From a checkpoint of a small transformer trained on Wikipedia.
Size: 4 heads of 64, 11.9M parameters.
Each number is 128 + 24 x the weight over its row's rms, rounded and kept within 0 to 255. Layers, rows and columns count from 0. Numbers have three digits each. The size before them is the row's rms in percent of the matrix's.

# layer 6 MLP gate, 768x256, rms 0.0843, rows 365-401, columns 0-127
091:132179117097076097154124145168107145136139099105109115102124108091172173163125143126117132131159101104089117116121119128138165137119162122122116132177134111140124109116067100103087121099128147099087101147125137155126169127173143103114121088127126175134131125110131127143066113134140143109090083111146121165154093115155121117124080122115176149095105137108104108151107123155118132089125
105:122128128111133147166150133126131121137118134122098125103110129123072094135176143145159142135147170090092122119124136111104131120158086153156097158138146123088152164123121170155145088114155111136120115153116152125148094075123164116136135158103176166161146146101170147152153145159138114142154116101099093149126151138099160108129111123086099104150091149153120178115121126090175138113157
081:087139104084158167125161087155138121110103151173086131111111138178127113105122163118108134151110151138108096173110137120130111138130153129110125159114127161101125137142154123141106132125163113151124153125135148159140093116149133151192136178158169112120130096106125142152123161157148085106187136179137150145107141099212099076092151104086072138111120081152154163098143135152115169124107
095:119142114077079113113092111121128135134088114162156100114147169114112123179102150084137138124127146159127137095132114153119142150128123112102098121094149138163095113156136124109125150111145142142098120090110167120074084145111137141114158138120125142147156130093094150165115103154074095134149112110079133149106152086123140093178180102140115142132139140141141103129168138142167113110102
087:137147107086109145130101122149147072111137107143117128129125118123174149153124109136107123102084119173140106169116119162139141130107116092108127137098154132164116166114117152102142145154140157118097141133143127144146159110133084144125103165157119134127125139138099120143067113131140161126102099104118132105097107116130132136131148175144119111131109151085104099166177137178139179128105
093:143098103161117129129136135109132146112151153091157111143114114106147119122113135068156148182149133142116113072162158122137109121106117145130113136150156104137180144100091147098099081087133119147176113120121136141132131113145116117110098134131113131162112126148125135092158195127127199141100124143139179108120163133097117133098113142105068162122122148113136155121098116116171086128123
094:127121111146162118153102158110184114148075123123127077113142056115130078165145153120123157135136093159113109101128130110148198104144120111124123136090141136121106140148167141105159111138131145145119083123079141115164145085137103097153139143154083113129107167128115127151100124207149149153129146132114124140131109106181103118137165170189127148141147084097150118132131122098134083153119
109:138139157139126137160141142121150192165115102128119141130085095121105117118131121196136054114121168149144089145144153121109132112158108180110140124141154112125133120137126141170138082101137116160135109103136149112151127097111150126123127149160181105163094124175147122064116071172087106179145137136128120144103105181125143131124129128128127131128164138146160114134144118093116088115177
104:149110122116137097180123110178151100096092115107108098132130129145163131139139125129128111162102167121154163140121102147117121167180093132132137120144154082098146162108105153145134117098098122106152100146074161090119159139163104119137096094163118124111129157157124169157103127119164135148101124111168107128092126150139142148137144065074166149130123124137128132115118158097156103115163
111:188160118128166115127120143130118150131122117174125109113101129075118098148134139123107134177131092163137100107134139119164110110150127125113107138080154094110122119101082113140096166148156125153138120160101157136115068133125090111090099137077136150122116091097131133141112131098140121170150137132107137163158177150120140160119104122127128129146157103110106151099130179106090153119111
104:145114094115168143142120117101141179136112131188134129079133180112156124143125117161136118144111085143187164122130126108102102148207142079119140147127148163128095120138147125136119142116140083120114128155094148119143138124110142095106142152119135081175071158109129138126159076196138152143162161118156148139083148120156128139114161099133106087111161100122138104113133110125129150088147
103:144119101122123116135124135100119140135167155146169148120130139119147146137153129104105138107160132135109160134141096125156072174147112129128102151110164090090114091125092171119116148069156150132068122125202152118120110169089164055130140158118120129119123095127149167119151124126139133160090165122133171156141130137115128103091096106102144139151163102138093097125095121150115170102172
103:131129151124135142137125137153115145126153095095117137186106115176140150119135171114169140159133118120069114116128129128131143100149127154118147134109155162138174132151130120111167099094142114128144111109109155151172117109148116190127164137131108122137085131123135142175153096127096149107103127140165132094146131169111139153111078139097101095119143128184094119156143134121129124184119
098:156176135120138136123121155131127153150114140151121116142097149099198137165123127110123144152113080076164114130138146145103114167106127140173116118106150157159116104111124155148117174143143129154128103132101132154117096157112113139113132122120117124150100147126108153122117104161138127084159144121105126124145113171104110144126094169110109127146139087066165110186180121100074169147114
097:137123124116125141106137129162159129117126188126134128144117101078176183112112131170067138112114114124157118122167119126154178120113135064154136161064154118105156123125119081127122152080163120126115128117101139140105105082181122133107199134171112106112135123109147138152079150127136141106120109120138170137136133107170151121103149116150122131111130105111137140133124139149106108120120
101:108129128074176159141116138147102139131126082091120091160112152146168144188086112156110163118140152095130111111154119097094150123101123121129102126098138138155141110137157137115152127107121086165157170122098140145092102078142152146133076148147114116087134158135094143162134132151114113138145146151131127117127112113119086106118132147140121092122129145151121079163169118136098145129140
103:139137099083159138137115122140139131136100119120103100134129129106139113125061130108050148169112089090141122158128096142134124114140112131137082175055169139090125107161127117113114118130181141099132131103140156150131141143152090071090169150145124139196148121149141133138138122138147136123102130144171148096116146102106135124109167122130113157110169127102135108153127158118111155120129
084:072115127175129085110132116185121123144146100125119172083155135169136105130140128113110142125116147162138105134107148133169164128152154095144128142118161162140120129120155081133104158101133128125156164109134146121162095108171202133127117130102120117119117141111193126109117182131206126093137134167146104136104132100142131124117141177095140141124147125153141132120136150123147164128103
098:142131179111124152098135154134100121164156063115126108136123189104141124161121152132155156151102151128128165155102157136110175138122153120133121102112134138119125118137097095115157137110147118160127141124122158125098180121164116145077125131140164118105150153159139126163170122112107139093112126143145138108131147112151136098123140121091112079145144109118085157126152157111133118148121
097:143138124152138157155171070137117137110132138071133159111128114141160154105111129134128168161116121159134130119117090156131135128146104137116100134137128124120163161118140138103109101090129141144110123176148136122107121130138149156120116129114114152070159126137178126135108105132166157125136143117154150177100134122159129120135116111134150127095133095125149117136116158124132185109095
093:088131077125128104120089155123158120130146126098132080163105094115116079116118119148121160134098141113121160149139152142110157080107140075188085119135110118125092178166107132140135119156101104125119150098148116142123109152138138089134136122138119133169091121177141135138140107136121139098111135126157184129169134152125170102126145112124132140141144130111095119147101148125158111130126
088:159180117087109141116119154134110088138136135079139147162090173126137064133135132144129186134116131138095148119116134120128128126153136159096141123116124148118126162129119121137157142132133145171103155116151145098121163115119126095158109158121105169111172112132135105135129155145148117141110125143143136138126127120105174078101099144149121180152128099096120160117165116128102153139121
098:128157111131134140133142141143133160106079121166106151136109150096114143153142132149121154150127160152125126135084120149159119153124134134176068120102129140087098134119117091067119162132164140106135136174141132163118167173129129151086137096113163109117125100107101171159131136097106146169102129101133137125122143142120117117136164161132112126119156102122167136173114146121131135128110
090:105135130122157141103117118099155177150106148095128149105091111096111109121132132156136150163106118120139085134144051155100149149139129156092105151138145130121138124156134164121147120116120108145119137135149133108119130141120195111127118129163089161146128164146141098142132160129131118137135133147075168147141137117130130109166143100139105119168117135168138127088114144120118133096176
098:136143104174079142166101107131162140157123151145144135116108105118111124101134135108174138143145183153110142092097110140103132136111159126149105130116122114134148131104126081121150105105129145130189114102127124135101135146139122131129145104152133109166113160142111142110156103147112117152103161134123122134152079138151093149131147103108199117151116166095123164125133142097128111142157
102:128124140139121111077106108151141139111108145128119090126109115134135137110145141160084111165142154160098171152108143148140139126110128138148107163129148151078129176142116163120141170115140163149139087115096160180160118089121149136101162115113142163103126150129168094158164127150150077109163144154130161135123141160106131135112142115167142111149148128152139063156093133110119110153117
096:117122094135128142155164120127150139125075133077118130159162134134138090126125159109127118173124161144140110172127087173116134134157123116115114161134116082131158139136131117132120126102153097142177130152114122108122101145143137123127164081153059134151163151143100155126119107129161091155112118152104111111127144080105130108120119117126085100113103099135082140102088131102080125087102
096:141165159127138164163156122112100143103120151108138110073123130178114111167094125093149140166124121134128181144086095140128124120131119077153122136048148135125155126103138096113101152123103104159070138120102146136159125141099130161074117100157141112165126123124133118133138098191136111091084135119115134179126200139131131103107106113121151103099157112120140152100101118124127151107125
101:122138128110105121163059110097157124131129133118134113072141093132117102102142122122116133149080156130120112152122154131128129118121110151085132130115138123095138150135131113142149135134127078143118121126118161110102114126127123112126149096136108116144153207142107077091147122083184104133089122082107138121182142131089117099082174062091140103150088141113166132190130118125149109127132
106:117124129128147114142151072098119171134093137125111156124156151152119160179114157151117089156175151151121100122163163129114121148153115080131122141113151114104109125191106154138097101096142146120112140146098145168146178143116139100096132146114139127143076148093132127106132135139138164143120106102171115154103155130122123132136153118109087078146106154159107099169145110145125137144140
111:116128101118147139073085096138136136085155105121158119124162133105105149130123164126066129180112140126156149150174113101150141133158137110133126105117117142130074138129104124116116161113133135143134106155129153140121117140118160156140137098156117138102165161073102145168093086112094112136131153102124161147118143156131146138139167139133113109089153103114152128110145143110138113146117
109:175129145139095135151141117150151126111121151138072087168106149097116115158108160153144128082116107148131098113125121142147103129141101129128075128145145101114163078179117093117145085119127139160130100179145175100148136086145094153129089121107108115159151133139137128145131140121122144106138173148155165151178129113121164173110083166172173143143096122170107122125122173136145123075114
104:134098081131133116120142126121137186107178136104122143112086110126111119120126210149156100135065150136116142055156109117119168157130129120163117095131156131151144163100125166140131130130094104122142129136143147103095115097134118133103152138085161149117150111139144157152109118160083121121119146147108139146145134138136133137101088169102135147105134127174137134126157135118156150107156
097:099128134136144110164075118110152104102146162127121083119129075121151127095126129149120137148134069130126114153132101125117121098102094146134174140115123160173134167131114140141094112137175140128148136137104117165148080132106140106094095163195147137125093142089149108065122105144128114152137155154150153123157106150144098150149093125127111146090116166119202140135120119081170128159157
105:146117161116145150132143115184169091137097141118152096134177165109109115095117130138116150140140143167156164158142137150177147112137149133114143159078145161110111152116089113138117167122158123114140124152195158142138114138158130114086165190140149114139122117124125151113128143108139203103166121141134105132133180127127152111129106147112094112131130120096119160162134135110123141056134
088:120152100086131162100118120136155176103163100119140128133110169145100162179128099144107094135124092046115118107132105140122127132124149135139137142153151128144121109132078146174127093103115105126137090125075129141082124089152121138161149124154144152132119087139169105132113154111105128137175118115119128134133118182144170140106070112133141105141113125160128154118140162169104127124125
098:106107156146109118102100088133132133097124097100093094137139135097147126142108132128123131147136155106114142164166113117153137138113106166124124125120135159159156120117123063096152125094100106131112138162112135136131149153132124132107136111151104148122185153116130097172167149138166152119104105112101114143162129153126151099127132170148172064071158091117139111100122135111132135112135
# layer 6 MLP up, 768x256, rms 0.0793, rows 365-400, columns 0-127
097:158142154113132163115180132119147127143134107160106144187131116136098137114123117114146188149110154125151117131144104136142139115121137073132139138125137093149113156152127167116159130132129134145154145094162150123077116173145119108154116151086095095136147145133149105166167123122080119138140136106077136127116140127105149124134102142145136103133070152152130128120118171118139144108123
105:141137131130138102121141089146118066135130160114144131086124118084133080153155107166128122083136131153160176131076140131157147082120150162101157099102134125109126130104163149088080123108123170085145134154128148119108138135091117078090083148137127125142115152146108162141125116100155138141149089106089139136152133157147099122163122143106087154142140108132137129142096098194152113137128
088:151158128099140121102091081124108160127116090104118074100126126144132154123088106110173147123137127149097145137089143133180122150125104139158132139133130149095123138146115171148086109122097083166169126152117145134092166109149139129141077124139150088106118149141087078108104128159133099153158131128148099120113172155162126145125122128097144158128104110122128158127161132092081166125138
100:073146150117141112113124127161140138095121086105124140128087151159157185123094081150158124154098157117147161097117093092097094116096114133157161128089128166075092145135129145125126125150115126125135155123151133114120131086112113099139091116063128101095132138090137113088117092142115137151164154178170145135125138122123112159096137126129135127082130132071117153137132150120109162128127
092:134113109127117080157159146112099124093129116105133139107113135148087116161115116144101137113123167126138140115118134112138124117106120180183103151130139097085096137077138096114127147128143134087120127137101112118177161161128140109136091153134118164126112142100118177117121131168082122108165139150125087133135118126115127188129136105115143121141117116102127140105128125171112151141071
096:125150182158169157141161154147134166136160159122104104078107123118151137114107139086147159096115146143113124109126155137144115164129093134157147133162093140126112112162111117114111097097131123172135121123076126169143135126125091100116133140117126117134119130139136148142130130115119114082164154138152144117099150154117184126107085101107144092134177143098120120140137162117149105162092
098:139139144131145126129139150112125113113140083154157110143168138154109097148126196139161126126131114122123127117125166088117143113115099151161113091130100074137123124161133154090109132134114121163123150134117136116106132082081150108111111150104051144087137119113145097122142103167129113163121135153065121137107149174128155088134108127154129124187087149125136148101125165142116140148129
101:158160152169124124141112093129108126148126082134108121091092163150148109112158119166136132092149141100125158136107133146109135107141124153097091107126115151160119121150099135136131122123116144145128068159143127112147167104178109137162137139151129131158164124148134116142147161115078110109111149101106152107137077104157108125115138115141108099107152146106123110101120089099146141121094
102:135108152132110127100128170159129088136092173146105111160112127119122093139169131105181123092152146144116115155155095135133131124117112156138134121137132085137167114118097137140136116099122138133144152148145129088120124137137132114134123106177138156152111129144136150130114144111108169108103121191116103141105111151138115135179140134095091156107149138073121104151120124143151106124129
102:108123180136093143140126112148121111123126123100118124104108147122124131144130119170114160149088144129115130104151145111107145096127152114119099095117121135143163095117120110149129159101114120098139184123161082110127119129138106135156119139134112106108130169147126124088093116160163128128120116123141142096115170106105138121123107160086159148093105118133136124149125165160151095130140
105:136114115148126092080101087130115127178118136111160148119136145118135111194147098122144106139151119117136089085105141148097126182094137113156099157142137160104145121136143170103123116104133162121128134095158140136126150141083126092149142130150111144120076153120126136118127135144076123133152132153143142123072160123123118163124133058132095157180140116158121126071103107181107140134111
106:114115133084079092103144154109123178122131078098169123154123154144096134077089138147108121114108143159104102153170133154106117105123124086114121115127126169120115080174114123130120120157108121113120139148137125145112141084141159146142170143126131118111148126143111121161110133121129086137132106097111120117128099103162147123111148150104077131154128138068082136084133115123136111128055
100:160092149097156103117146112155110157135089159112158129077151102141104139154126174111111132123110130123107148147123150142151148118169138118120130105162108116136130155142094129124133138134133142098089106170140119070101165157131129129149145132166137111085189161125118130155082163127142130118067167148128158138172102149164118103144148100162123120180110119193113136124121127129101140172172
099:141142118124130116144131146149126113113118151088106082154140123103172166141136098076174137128101165124108093152100073113143138087114084086144144133135152135147124164105120163125081127116121136155185135140113140121083164122118129145109119106147123124096105157121081135144146110140153142135113099128110106141145130166133099144091093161124144102125138140117082137148121143104097107146072
100:161149139112126122128141114137133124137114106112134101089152133103082142126106137152171111172172115134128151111092088175132114128157118117125152115114145140163104140120088127151144107118118095126131094120144138173098087160100137079107117128110160124120136138124102113087151093130146097133158161066061136124130113141114168108167128136140142134093148125190117169125116135192127136117135
100:114117169154158107140199135080146140141120118064131119134125109135125092157138132123141122139151147115137118126120092105060135089109165105100122143120135110109162152069125162094104159088109154176126163145121135083150113092169099099136159150139096133113180169155102147138100145129125116106110110174139095120108126122144115133108137119112116115089081145137114153131138113109083124163077
102:166118133140085128160118119123131130139146170130111146145166131183142144180110144129125104129129121146115126146124108140136162169142138150138145119154138103127150107178141148101094136148133142084153151112141142110140125106108113137149129129102141129131113127082121132111130093158096150158128166058164135146148137125128128159113176138162171126144107124159118132146122148137116122129119
092:176125136094152136136098137121139118111099125073146090114173118161091134118135149098117136119129082095132095120146098138106157118106108125138119136126168107146113129115085119081127121118138170179112134140126156125103141117100125114072111155140096156120119124113123073164116118158161133169120124085151170125122128143138153115108163152128161164134128164120113106136116157147150098125107
102:132129119129150173070137097120135129132112156126083110157076145108098130082134150141171143101110186120127109083131133108155103145096132132107092141094122147111128148088118139116106132124094141179129120106148133143161160131141093137147185127142121107117125176120156130176139157148160163113156109110187168114133111142149087117067130147129160151130143128114131134108118126123125097123116
096:141137109127156167139130127095155097073062126118156116158114163149138134153125097140140165107136083117148176120121133109115118113163100131130159132109119110102108067091099141135138135132126151133115065125148139192138116125134129133126116113141117094117155142135110139170124104204130128117109139131191118099135085135132139114119116117112138113143129103153165133123146086168162121116126
096:093131105147141108147090145101151132130144089110119097125126122116136167132120108121114130140140141144191140171202125127168148135143138121121100125111144123123089111109129167138102150116113105160161084130069129150165148105140124149106131124142185091115114120111128122121115096127121159135120146149163138121126094191105101108116117162163108103075095082083153109139118142104145119098154
092:150121108088141138116097119131134148099116135114143136158169109110092144111143114119134107123109106128189122122073145096131125135120122120098076120168130102100132149116135137146139134143136088106153081111121140135115117122134104113144116122163105105113150125177099101164123135141122136107156148101124156168157110154123133073103113139114090074077116136153135149136110163128110115108152
097:163116108135112127138105143145111154134113108109166124168133133139105126100135118141149127154143161116109129108153125130087133112133112135156142121117131128134149103128127099136129115102118172098135127117116138101080138116168116087114103182091114148102132159153157096148138098121111063132078180150137088144155153172119129117118116146106124133127111131108114165143063150085117152098124
088:086148127141161125074085143129135107132103153157134134106107138137103085131101097071091133113160183129132131117067109101119074117101132147122162115165109120096091120123125142130136106140143148149103140125134103120142088093119086144159123107132133154147133092128138125103127173124125131121152148156133137109124077117101129164134145082138126162104134123122160072101138093183087144138137
098:179060137110142130153140170148113138129144102108129129137105114164175108119112144108125118157085157102120119127145165111161116146112163093141142124124121131160132135140150116183115117115142132156119109097097111162148125151120100163138134108160158134102153097103105079126167089124148113105126136211131143096160154119125124150139077163170127111125146166126126149143152100086142148130109
104:138119116129102107130117117101114129123138120146144137151128109118128134161129089131173098093126123122139100145117157140121106152126132120121108112178128141134124106104159147090134148157117158160128137108100125106115116098093156156158093114117130151147156096149128089132106159140145109160121114129102088178133091151136116136149092109153161133133187095137141116130145170170118200107153
101:182127150125139171112121142119105163081156108120148158122115157098139141089136137142137162165142137164132136123091090127133104139105114097062122121156134126156117127107122113159077159109155120107142082147189137080091103128115146118098172126099099103112106173122145120140128116159142123144094166080123116154165150084102194112110178114153155122125110142132156131104162167106143100119146
093:062116152154105152152142126140093073148120168114128120171150134159148119119088104130146116144109129113142129113133132084100152094171111129144122091071115127126145099111126173107125127124105143126105125136101101124108103119112123155109105071129164143100097085094139147163125129116110117136129145137111118135159124110157095107117084160122102117180144147100129096144144088129141132158095
104:133159165124126116109050103166125119162144096134164142094135152138133106119128116131148094142089157145107124112100128135166115134124137118152122132173132093099111124118099137126105122103106151184120131122108137113129107127097140101106095164167091119094122159123098098162127119179117167164136113102128111133145118170149142095131138146126138179097195125103120074098152137130145109105140
105:104130162130130123115117153139133100132079104150128121115144112108142137158092112142138121171135101125144138133155139108093150147102120113170160170118143099121092126100139125167155136154122122131153166131095135138134152078118112141124137079082147148136143128117148137154117139097165136138151105131163135088152098160102142138147135143159159111136132155108154080131118132160119120131113
105:137166141096158097108098087152118118090164147160132112139122149109118155103191146131133106171095171104186150094095120111129109123163085122119170118132136168143130095153128129145125071121122138079155163114097145135161122093111136138109153094146121141141156171136133122136118132070177103121129194117157166128113121160135142112113123123120137147123101135136125113098111137087124103101086
102:127135091175120095136156111142111085126158107167103146117107118159149116119148139150155104091144118103114128091121120188112110146090130091130124156144138125096128112167173147132095136135119108128156112131183126130107146141118076123147168112181147142109124111149170140115107154115116124122141147088129106166153168118118108118167122139133164109117127111131129141076108120162112171093128
105:137107119146146124087124180166180171158102137107135116161094111145149162135094099138119134104145161114109170146108115151126142140107146118116077129109138119169136125164112141193151093134133110105141123121115107139077177145134103142139171144132168123161128105155169104120130163161140155184169087136097148146136121141179149125132150139156131116118120158088147130147121110117114146121121
094:147126103109109169120104161131137099100075143106109145165152129111121166108143174096127108103158166146195134108144115133126139143144152128146122090115104123153141128094133135108125114124106129101113131142112122101145144076132157164128172118102113148087111123138070180109124123142101099124144077172132115122117122121132150131098135141182137135097140165147111134127128127150124112131105
097:135073118087128112110150122147102148164127129134121078182083116127157105164133101109125086132157145174104140147123160157107158157170129138116137135139159123138164147113088164100131140149154148191106100116123119126138079118118098097100121149134157124166116137109104095140175121202137160147157127166151140153087127119136106141097123092136131158109098116093164114115104113137153134092075
095:164139149092128082150169102139136129148083153138123110146119115111142141079182110114113103128110126150134141104086086174100087117150123141093128129148139069108137099119131071142127098127156149114136117148123124164145120126056128134144145116154156112140189117110112159111089104160144082159135171174104119155101131142100122094110119135101112127125141102138148179141130144112142122114133
# layer 6 MLP down (transposed), 768x256, rms 0.0764, rows 365-400, columns 0-127
098:146104112104138150175090142135128085096123120097149127137120198131124131138141137130139137138133128120131145124143108122150119108182124127111097108083062105111114092151103060110115123099158101109140098125176105138133127169151110098129089108129124138146150130126141134117093148106149125128135083121102142147124102109115122107148142109158168133115165105146104120120159145138081147147143
105:116123155122133185162075129125126117076120105133136115119158072129122117114112175170108132130118106157107095118149130134103102124162082134116122137116154132099113174102105154113155141104143107157143116154144143114193104157106138128093138108119132110107165121169154074131116141151117092143105098111129151088108128108135139110143137127101116135127116162099125167153121140083181093093102
087:168104075162152153142171172127164112130114122186166128116115129133119105130142179078088110106116163121163110119103086165113083110134118121105132125130070153120150145133136094146132132123135144138129142115139082139162102090105115100139135100130147180123103152107141142170154124136105118071131157185143149140127095093137133104122145128124087125156125174138137191117132148134120148164104
099:147114112076163155112118077130136162108102143144146137127119111151095109116132140140075129113093109153121159127122153133174142134123127110144138156105192147150121084147105078121167132171116142100135089108138176123154145118093145138107173088216083149127141122128084085130156135148148139107157110082152114148146120131123120121131112119109138145127138099099154144120120138144139086074142
093:107119154150132144143142131116146151117084151105125120174154160125124116136111101108135144168127150111090151113127117095123090123206159134124108127133096190107117120092133133151125110138129097185152076106132082144099138120111165149146123102152120113118145119126142119103198110141110146130144142158129156172139127113118122149104112128114140121111112082142106126114084120104165107117157
096:094172105133131141134126098127157099157082108158058145133108121131151132142173136187091095080168163135140115138104163135109113117184150114120148145100005131119123116105138126154133132136139132112129154155118106130151140141152098110097144124146136124088109106090187128138138102104114135135111130128094153146126141120099110136153114130104180120116154141100130140106138106145083116152127
098:125154119101106102105114107130097124137134099118121137104151119070082170125142095189156132088107122151120103112146143128147130158171162110131133110098150164140138117136100127139131160093181143150097135134106136160124105183140154127103082115156128156166108117127141099114140084131171154106113115091143150152171170187147117105129116098111140132124120167090118134148143133109100141129145
095:131112164117129116095101089101091078120169136121135109167128117145143126124093162147143158124125124124097130135155119133160110130123142102141105096118088161176140116157127109125125115149053167142151148144127084134129096156148154145156121169148136079122100137151111117108133171133139125115096137089098097082128097146094118113129095098106143112119134137101138182131105142132177126115176
102:101132136112126105127113062079147103113106123100113119113133145109059157116111155166134159102106103151155153106172148138139156112145155102132113156165142144179129155108106129116144134131110106135120131145147082094092151106127153134119120110107150112120124123101164155129117148142142126115124184151128121145129155117174169124123122138123092093088076160112125137127079095138171095156126
103:162111101123132132112100128128117150148112101090145114153105123096129195127122122160063166160115118104124108169133120135128111113103143081162114091149079096157097130121136100108116098131146131127141129110098084133078132170099102094139136141156171124120147144072124108118180143163120161153111137119140129142089090101117097169109123144135154121132132107172121103139110147140111172110126
105:096111128140143129140146106139115137116137116139140087118151089125103139120160166154127142094161142135153109125142101167125121181098128139141085184137126133151166116155166121135096085124131068148152089093115133099123102126167140123088137166103094162134140143136115098138135104116143083125118085123121143127104106161155139161138129125140092145129125106147126140166132093103147104111123
103:138107113149115174098167116217129164149142071129164143120144057134145105132158137107130146121127092108143092127089156131160137135101109092138142073148154158123083133148142119125079136153134198133168117151153140154110160108115093124148149127120147149102150125124119125139113129096104133143103160091119128130105113146102086102132107118153176147108117148147130141120157116131081119146140
101:124119128183087114108126157113132161155122112141155119089115135102146135123092092118102155121073111105137133145137089092159166154069136114149137206186135123103141102144117117120086161167126158135117150142130122106088141149116129152103144112119131123131160111103114116129145106136152122115154107128104120126120123112135121126119124115128173147164087125105163139103133113166105119093108
099:149157160141120124123101160165097141123161167161105118078114123144153185145096087097118156153117143139149138112125107101123128135151056084125110126141108120130155123110112105122117191143174152158131130121149061187115096115134155117103080126137141181162131132137124137105142121129132140133122119166167126144140162096126105125142077122118138116137114102126079166109077139132100172123150
101:157084111091151124113157111156109090164165176146138143102144135133118106163104179137129132129120115129133160138138125147102108132124157113116128130101163171177106154146130113170125146117102129120123132112152176116125112108128145110101154144119130110115103127125119104127137153070137108129113103074077149131144130109104140088162095113128125102133147124139112108097147185182115129126164
101:106114140138115069149143158143111130117158115112155141179117162123151134112129114128097087140139093156097124149129098113127163127169108151140136166075155116126156147153112137109143148112146088140117132071110104137144090140165154134103120150156124109169141108124128130124134099110139129100130091181146142145169113152111109128138102129116112103164134121177106133121118119151131129095181
103:177110122130155131116134122121089139139158160131100110144144120143148142118074124119126140178093117098124073083142152129150105160090091101125127126104190125107125107134120100126119112130137166099142141137116210132130145110110142091158172173079115138145140130110121140131095167104145133109153115113107102120122122105160150121114158123116078172130128125082119106138093137139087136116107
091:099121111133131098103137103157135135151153134129142183083110105152114092145125121134107130123139156118131107127092110147104145113124157073095147185069187155150168127124146087117128118145131130108118142119139179156099158125147174137130140116119126081151139136106104133114151127100144171079147115180172125140149124115160139136139158120117147138108169158108140118092102127135129165100104
103:169151133148115139163119121128137101130130115143146170101090142128179125120113108122111160121120139124122122101106107132102152103146102147130149099107046113160114126118081111106096144102161095135161158110111145120146087121071138121139119135138132125114144099074120137140121105152168170110101123121133137141194135125082155119131123101164085112140134106155131134158123142151130106110138
096:153134124130150097135151117111123119109128101098148120109117080118172105095151118102106125181108174152109099135128134145128147176125186128135118109134145106089119119152132094149131109133142129127126136164122158105098145120135168128135132129132105125095154153113114144097165141125126164126104069163150153169116128132106132156116120133136140099099108169130130116146191110153098137090141
098:115138143109081109107149166106195126133149118155142114166114153163144102122118092109142103121100109125090166107117156162142180067108082158117168115133212089099113124145143146135172103101143150110141150142141087153121115119103116121093126119164122171141154140145108141155158153106131125092166123141177142110135141120176144134149118149119142142148166164125131130142128104128079165141115
093:112159131149128143134162143095124137150115150162166139140121100114135116139102103094130127128142157126103143134103115084124195133125131095111125143167112094141162131173145172119125177146150157117116110144153051127155135127159132129136109133091143117118094084123135144094107153140108122156131132110108123141127136110119106180148130132176166139118142164129120139143154100087126128186125
099:095113135120158147103166145121137090107156132132152104100137143106124119126111146108157142118097132103164141149120114134129125137139152136169124145134077137147105130160124148136125105148171102148163181137136090125108114141111108128088121098122158142116147120149069137119152148113159155143078100153123105158105138130138150140140133107135095148154132074148135117098190155161109134148158
095:108080119132105129133131128153114095151105111140135097132133173137127123137126106103114080138139144103155116136121149186173094121071152132125111128124048124120099139125105152132072147125087135105079132146125104123120170132147080100117152143131165072121142112121091139136105065118114130112102122148164099121136123152123083125097112125117120144045143135109126118148128126120134139153072
099:088174099089130109141154114115147169117107125076101105125176122137145108129097115088117136127104067115159129078135099140117121119141132136075132128102139109133116126100159149113132133161100125151150119115169089135147121155109160112116139136159144144132128137107137130128094158145150159114133112170099115144169150111149173123143125133083110171126101099107168120158098072144125139123083
103:144086148135139180139101144117087127113120119158121155117103124111167128137098101150146151112108107124128131100137094189106105118181137092120093117119057133142119091127085112142164113119140124169129102106141134122179106162089158154101136104123145141115130146099127134148119137131122150167122117120135109121109116162124096117100131149136127130097114122147144122104125093132111172093118
096:132080111121171114152141148148099152116139110159094131133137149069118114090123150079103123146145128132131097173163107167173106171106101105092122120147075132093154139167106139143145135100104133120150113105111086160100134120117173151182103166157122129149133145134142138116112105124103118139128136141116153155164117101107156093130148084135099109147120118166127097149097134118145103084139
098:127078107107140128128168143157143141120128140134101142149124148127103127134158089111136114162173126116160074126132126121112108133140131100112155136139085155105145104094141177138108094115107127115153154133113101150152159108165096121178092129118135148102106139151105133147130153141119126122181163160146119135134064120139161156165136124156138151176090109113127128123127147151134109126126
106:126149170074062129125105143150139119123099143105179123127138124116120144106138160101139136141111101118136121103097130152126083135109137129116087129093118102150119127112124145132115125061134117124123134127165141146133102152125141101133133159115134163147124140122160149075134170061176121111114099122119179120120110115082165125121137191143128149087150148149166147173136085117149159135142
104:171165161119128147125088109129096113122191143149130096123149091149158136111184146120093142128158121099144139142112173142148142167169118122149127080164101180164100107124125113169139170148114130141113150086147132135101129102138136111095125091135127129110122123118137098111121133109139145119144147128094128135151150078159117148124145132084095157086101109111109203181134160129124134103126
107:142142105094124162155096106143155116132136116139148126134165075106102124126130166122116169127136105111140107140148119111147102113145114125100125077126045152134102159116118128109149126132078133097140120133108092115130097159102133143113140106135153151122149156075138128125129129099130109155127100068098165139115125080103123125102144149131137118080149124160146134130115098135133103139132
101:121144120177142111129157119153105147140158152094150104104114128160149132098103089114129136141119088149119145108140114152112132145158150121124148127097117124133145116098151127146131119103126084108128112113132105107140128124095145133088134135168120115134154124112101121146109181134121140097077095146125097131119120132117094103161102116112146147082131087143107151131128103112144133152139
106:103126150109154149148141139166139162154119139101123103100112138146122078116114118136106131108120168099114154115093108163136115165081148118130130091165068135174136163149115129129103135089071135138115127130112086077136128129127136109145107139153143141122173133127138142150141160103097150089146104147139152137113136120119062152135076133125146129112134130096113134128137120139154152131150
092:127185106129111159115141139131121124119121119110103145145137121138128122099178185131124096122142144120111137132104114078127149132117112089125078172120198095103077118154112118135123141131136117131119129133137200157083129143153084116140119127119119095117150127121140114185111107109163139136183105129105152136092123152115153145144150117148098142123093103157110084129185115104096178113134
100:143125172130118125150164110123183096139100196118142137125142159140108113106132138139109148165112162156162167109196122173172128138099138128118096130115072129160096093128159112156131169102149141116114161128171086138146122108130122124113179133132128131094105114116128171109127199066147112097173116102128124118148148148088121130151134142121102096148136129094119134128157138135092129120115
093:074125133143121172156145111127164110142149115110130139091154139167144092159132132129098126121128188128069144153127156108116175146126136110143089141131095061119138136136112108123123131128132093145105112138122159118118144145151110184163139153135144106122123137113109151128146070143120103119126108106114096134136138098135071105110151136082193145157108105141102081112108141143123126125115